config.yaml
n_head: 7
vocab_size: 16384
norm: "layernorm"
attn_scale: 0.125
init_std_o: 0.0
lr: 0.00043
weight_decay: 0.17
schedule: "wsd"
Each number is 50 + 15 x the weight over the matrix's rms, rounded and kept within 0 to 99. Layers, rows and columns count from 0.

# v: layer 3 attention value, 448x448, rms 0.0384, rows 35-59, columns 64-127
# o: layer 3 attention output (transposed), 448x448, rms 0.0353, rows 35-58, columns 64-127
v35:73 59 98 70 86 75 89 78 00 54 13 82 87 44 61 68 49 06 43 46 44 23 61 99 53 79 92 74 55 35 40 19 60 37 58 41 80 71 37 02 74 36 32 00 65 78 66 57 02 56 67 26 37 08 88 16 84 75 99 82 37 41 64 33
o35:62 58 43 46 34 26 30 41 41 45 99 61 27 95 59 33 34 95 25 24 62 50 47 36 47 41 24 50 39 35 49 19 69 58 62 38 25 57 44 58 16 41 57 93 63 22 47 26 99 46 00 58 48 59 63 70 46 54 27 23 06 46 44 57
v36:60 14 46 82 41 86 70 23 99 51 53 57 47 12 58 99 25 34 51 00 46 68 69 52 46 67 89 40 91 27 13 71 64 48 64 72 06 34 92 67 46 99 06 42 51 27 99 46 60 36 60 74 59 64 74 69 68 36 36 59 22 80 94 11
o36:44 68 40 34 39 60 49 42 21 47 04 48 34 90 58 39 99 40 69 99 47 57 46 68 33 41 14 46 55 51 27 67 27 53 30 43 55 52 48 25 86 20 79 28 33 46 57 72 60 25 62 44 51 16 82 52 00 40 74 75 59 12 00 73
v37:85 35 53 53 79 47 46 58 61 49 59 43 23 85 56 66 76 33 47 53 71 56 44 58 30 75 16 55 12 45 39 30 75 67 49 52 51 60 79 54 41 82 73 93 32 19 31 66 70 52 23 78 60 46 87 43 24 68 09 21 56 30 50 30
o37:28 34 58 24 46 53 67 24 71 59 31 58 74 54 29 31 51 59 33 00 44 39 52 22 53 44 72 81 52 56 62 91 41 70 17 45 74 32 59 88 40 20 62 09 52 69 54 72 12 61 69 37 46 99 29 85 34 54 46 75 80 58 15 53
v38:50 68 05 28 32 00 53 36 73 41 99 50 20 83 52 36 50 70 70 57 57 84 16 22 58 25 25 48 37 66 58 80 18 45 39 45 56 26 72 68 43 25 52 79 26 27 21 50 73 47 47 78 45 89 09 99 00 27 25 00 36 78 22 58
o38:34 20 59 66 58 65 55 43 32 62 00 28 74 07 62 42 64 27 44 84 51 21 73 39 51 43 70 50 63 56 64 48 85 55 17 69 47 44 41 69 52 56 50 12 33 52 63 52 57 46 55 37 39 08 51 11 95 55 54 86 81 33 64 62
v39:42 49 49 31 55 55 53 80 00 62 38 62 55 80 51 74 34 29 60 66 52 32 38 55 44 73 46 43 29 66 86 54 52 45 40 68 28 52 54 40 66 44 60 21 81 49 42 40 27 52 30 43 22 51 71 56 59 42 70 28 75 11 61 36
o39:64 78 34 33 65 35 81 48 67 36 69 58 71 57 43 62 82 74 23 06 61 55 50 33 30 33 32 47 58 45 47 15 26 52 70 64 57 52 44 25 43 60 62 77 64 52 56 44 53 41 45 44 37 57 57 57 48 64 49 37 44 62 24 63
v40:06 87 39 01 31 73 99 40 66 45 46 46 56 82 46 30 24 65 26 56 48 70 41 50 35 37 62 12 60 34 43 86 48 32 69 66 50 57 81 47 16 99 55 65 26 38 57 76 44 66 62 81 57 99 01 57 69 37 35 22 46 75 49 34
o40:65 68 45 56 35 50 02 59 64 45 37 48 62 02 19 64 87 40 86 34 41 60 62 53 35 49 45 53 19 47 57 44 33 68 41 41 49 40 59 31 82 57 50 48 37 77 49 55 57 21 63 54 43 00 37 22 36 40 55 43 47 47 85 56
v41:90 71 45 60 24 62 00 36 52 54 82 65 51 26 66 16 48 36 06 41 78 35 46 71 71 10 41 76 35 53 18 43 43 37 70 71 47 53 18 44 95 64 71 48 49 62 59 55 83 43 39 50 65 41 34 57 00 69 41 64 49 39 29 38
o41:52 17 50 49 29 48 32 21 67 53 16 10 54 40 56 42 69 69 53 06 64 51 39 76 62 88 67 45 42 54 51 87 63 57 28 45 70 48 49 79 00 09 33 43 29 46 15 56 44 72 69 85 41 59 45 57 74 52 35 64 39 59 99 38
v42:36 99 73 29 68 51 64 43 23 49 37 57 57 89 43 23 65 51 19 96 46 26 32 50 45 56 57 36 38 47 77 30 70 38 63 52 91 74 31 32 20 36 86 39 47 54 37 86 55 64 71 46 59 35 32 50 61 88 66 65 56 12 24 53
o42:54 34 59 65 40 41 18 61 76 56 89 56 53 37 31 81 35 75 44 00 45 45 72 37 55 54 73 75 37 43 66 50 48 48 65 47 49 56 45 51 56 54 16 71 61 44 44 33 30 65 09 62 40 55 32 32 54 49 14 48 49 77 75 39
v43:13 65 58 31 74 40 99 58 45 39 61 58 48 78 62 62 47 28 64 10 77 59 81 83 38 50 17 48 51 47 13 25 37 28 28 67 42 34 50 76 90 82 70 84 42 53 80 31 08 63 30 81 39 74 75 50 23 17 39 08 25 63 62 18
o43:65 13 50 49 16 54 34 56 51 46 15 55 55 56 40 31 86 64 45 82 52 31 50 05 54 39 33 30 51 59 29 34 64 57 50 44 57 41 68 34 50 35 50 19 51 53 00 64 78 07 65 46 76 72 46 63 91 62 46 74 23 47 73 69
v44:48 43 50 47 48 59 16 50 40 54 86 76 66 24 43 00 69 43 40 72 72 50 40 55 65 18 20 86 35 48 36 49 48 35 34 77 38 51 00 28 68 03 88 11 99 67 41 44 85 33 38 75 47 00 43 50 00 66 28 79 61 06 41 60
o44:53 28 55 62 56 52 47 54 66 47 00 35 71 68 64 75 47 71 05 14 55 51 50 67 42 83 64 26 68 40 44 62 65 39 35 63 61 57 37 51 09 43 38 76 48 50 39 36 24 80 38 78 51 99 59 60 99 68 30 64 57 45 81 43
v45:70 43 67 73 37 62 55 44 85 51 10 28 88 17 49 38 55 62 75 55 56 33 70 32 93 56 62 84 39 54 21 12 55 58 18 37 75 40 31 18 49 18 60 65 33 87 12 50 78 44 74 52 58 10 66 61 45 70 56 75 42 77 80 81
o45:36 46 53 52 68 43 28 51 36 52 74 94 16 54 68 31 00 40 50 78 34 65 58 44 58 52 47 23 46 38 68 80 79 39 66 30 17 65 51 84 30 80 34 37 62 29 48 08 47 56 16 48 37 63 39 21 90 51 43 40 69 44 13 49
v46:16 15 50 48 43 67 81 84 24 53 25 08 65 71 43 56 59 57 74 45 42 37 75 24 44 56 77 63 48 54 65 47 52 19 25 59 33 39 43 61 41 64 42 36 41 36 57 31 31 60 55 61 50 43 30 58 99 43 57 67 65 44 99 49
o46:57 81 39 34 50 35 67 51 37 41 80 82 44 56 44 67 31 55 43 45 58 76 61 45 38 51 21 22 34 44 41 24 40 58 67 55 41 70 52 51 72 77 73 75 71 49 48 46 52 24 37 52 32 60 41 40 53 32 59 19 53 64 11 43
v47:89 49 29 36 37 24 30 48 31 61 75 67 21 70 48 59 87 71 56 66 41 49 28 49 60 62 37 56 37 46 68 67 24 69 47 56 04 56 56 29 61 43 59 46 38 25 25 52 83 33 39 30 69 59 78 74 26 73 25 51 63 60 44 44
o47:39 81 46 30 80 49 74 33 45 48 20 69 79 16 44 49 15 33 54 36 64 59 40 58 36 29 50 68 69 72 69 77 80 60 65 57 63 42 35 58 22 60 57 46 74 46 81 47 04 54 83 06 35 23 60 61 52 42 86 39 80 22 43 57
v48:97 70 45 13 10 22 51 30 11 57 74 75 37 68 23 68 46 41 49 42 54 58 00 59 99 42 45 67 47 73 70 50 00 31 38 68 25 33 49 19 81 15 50 49 54 49 22 22 70 58 53 50 33 43 56 99 12 76 61 18 51 99 50 53
o48:18 53 47 57 70 17 52 45 31 51 12 49 56 37 51 40 49 33 43 83 61 51 59 51 40 41 58 46 73 59 71 27 99 68 58 62 50 46 34 92 17 61 50 43 51 30 63 23 52 52 44 29 11 27 55 31 90 41 61 57 77 18 54 48
v49:42 99 72 39 48 18 59 50 14 61 46 61 36 62 55 68 55 43 31 70 24 46 43 81 39 64 54 16 70 53 63 47 75 59 60 41 79 60 60 49 65 33 43 32 55 55 43 54 22 40 67 41 21 30 39 25 42 54 88 59 40 29 03 47
o49:39 39 57 63 56 24 49 62 30 50 84 38 36 50 67 40 56 55 62 40 61 39 36 32 55 30 60 71 64 65 59 04 46 60 63 53 48 49 58 42 56 40 25 47 52 28 45 29 61 67 37 28 45 29 68 51 60 39 39 74 12 35 88 46
v50:56 38 75 50 42 60 19 42 52 58 49 02 47 11 49 54 32 43 19 44 35 43 50 28 25 57 81 46 78 45 45 29 96 82 60 48 65 58 19 69 35 90 59 27 34 43 82 33 46 36 40 42 71 19 27 16 64 44 74 92 70 37 33 30
o50:40 54 54 48 21 55 30 41 49 59 99 67 25 58 54 44 71 59 53 11 61 58 29 59 55 73 59 62 45 55 44 61 10 69 59 48 54 59 72 72 70 23 37 52 28 55 19 65 65 61 46 57 35 72 48 80 01 19 27 49 36 70 70 05
v51:38 17 48 91 01 72 00 85 49 46 56 31 88 36 53 18 63 63 45 69 61 45 93 30 63 47 72 97 50 46 21 56 58 60 26 78 13 76 37 86 97 65 53 57 48 53 18 52 94 05 66 47 58 35 38 53 44 30 11 86 54 20 57 72
o51:54 75 39 31 89 62 94 26 40 53 22 51 41 34 63 36 45 47 19 15 52 62 11 86 51 86 36 00 53 54 27 86 19 52 36 47 86 38 69 49 20 33 47 38 36 83 48 50 20 68 86 62 51 53 51 37 96 54 46 51 45 46 37 41
v52:39 58 53 48 45 52 46 61 68 53 46 81 53 41 49 40 56 31 43 99 63 61 78 69 53 24 20 28 65 40 37 92 43 63 41 40 83 55 97 65 43 25 51 84 79 81 37 78 06 50 50 54 35 99 90 30 74 33 25 02 51 29 66 41
o52:67 54 47 53 63 65 51 41 60 34 10 12 59 27 57 39 45 31 61 44 33 41 35 48 48 40 65 78 45 43 82 48 19 28 29 31 22 35 60 16 49 69 65 55 49 68 81 51 74 68 80 65 72 28 55 47 46 83 63 16 47 50 59 81
v53:33 87 58 27 61 43 76 63 43 46 47 35 56 43 80 30 35 31 30 59 75 49 59 55 50 60 69 49 57 38 48 60 57 29 71 55 67 71 73 68 62 84 55 59 29 48 74 58 00 63 55 27 49 99 43 34 63 21 55 39 45 49 16 38
o53:74 53 36 54 10 62 18 38 44 46 60 46 53 23 53 28 75 64 70 26 48 46 29 37 68 46 53 46 32 50 64 62 11 55 51 51 25 47 62 32 35 38 20 52 39 57 22 59 99 49 56 66 57 00 52 52 44 61 28 22 01 54 99 65
v54:91 00 66 92 72 90 20 33 99 46 70 41 38 00 34 58 69 01 66 00 44 49 75 23 28 60 61 00 78 10 32 30 82 72 79 35 62 57 72 72 00 62 40 29 72 38 98 64 49 67 32 36 70 71 71 09 91 32 40 77 73 37 75 15
o54:47 64 59 53 12 87 43 26 37 51 48 52 38 88 49 54 45 49 32 74 32 51 33 80 40 51 58 88 64 43 56 81 06 55 08 22 34 77 53 37 99 00 82 68 38 46 65 83 59 33 45 50 87 79 68 99 00 45 67 39 62 43 00 63
v55:07 68 40 13 33 48 38 54 34 28 20 38 46 48 53 67 20 46 38 16 24 49 00 25 59 47 93 53 37 83 95 78 54 37 76 74 66 61 66 59 19 43 00 29 41 61 81 48 43 61 73 64 45 49 24 56 99 66 99 41 48 50 82 47
o55:63 58 45 62 36 31 58 72 54 46 99 29 33 52 35 80 74 59 77 35 54 82 95 71 50 73 36 39 12 52 39 22 53 47 77 62 42 69 31 68 66 81 55 79 59 37 38 43 91 59 16 65 00 00 49 19 08 40 46 23 56 85 19 43
v56:46 47 66 34 57 21 65 40 43 37 53 16 19 74 55 63 62 74 61 62 57 66 47 54 22 72 69 30 44 43 86 40 86 77 39 47 47 63 49 60 31 71 64 50 40 17 56 45 43 51 29 34 41 44 49 35 59 22 59 71 38 36 41 26
o56:35 79 43 35 65 63 71 60 47 57 89 94 57 21 52 43 46 64 40 52 41 45 34 15 53 21 70 78 72 71 47 42 11 72 62 52 44 51 56 55 71 57 36 28 51 43 44 38 19 62 68 23 51 44 52 76 34 31 33 68 44 67 33 50
v57:92 51 60 71 56 60 66 47 58 37 40 36 44 82 70 69 71 47 48 76 66 64 60 58 62 59 50 64 50 27 54 57 65 64 41 38 49 74 97 32 44 87 42 91 17 45 03 90 68 62 43 43 72 99 59 64 61 51 38 41 31 61 39 48
o57:37 75 53 24 65 63 35 00 53 67 61 64 56 25 39 03 00 36 77 36 35 32 48 19 49 18 66 74 37 46 72 99 30 63 43 43 55 44 47 70 49 43 40 14 53 52 88 59 35 52 72 31 61 00 39 42 40 65 52 31 64 38 22 63
v58:28 76 69 20 48 49 81 20 33 22 34 65 26 92 69 37 41 63 17 32 64 63 05 98 30 63 73 74 64 58 41 50 44 03 75 91 32 46 56 28 78 77 67 66 27 41 58 40 49 52 40 70 48 45 41 74 50 76 41 22 17 66 73 19
o58:43 48 44 41 51 22 41 59 57 49 58 31 38 42 31 59 90 70 83 70 45 35 90 18 80 19 35 70 37 70 35 32 72 66 50 41 64 44 50 76 11 60 44 23 37 44 15 41 11 52 54 51 27 00 34 28 84 29 45 93 29 65 79 56
v59:53 66 66 64 55 94 99 53 55 58 44 27 89 80 40 51 44 56 47 52 50 37 77 46 53 57 73 50 26 40 41 38 59 51 23 31 77 61 68 37 24 90 48 45 27 51 25 74 51 74 90 44 44 82 19 56 79 36 56 75 35 76 57 24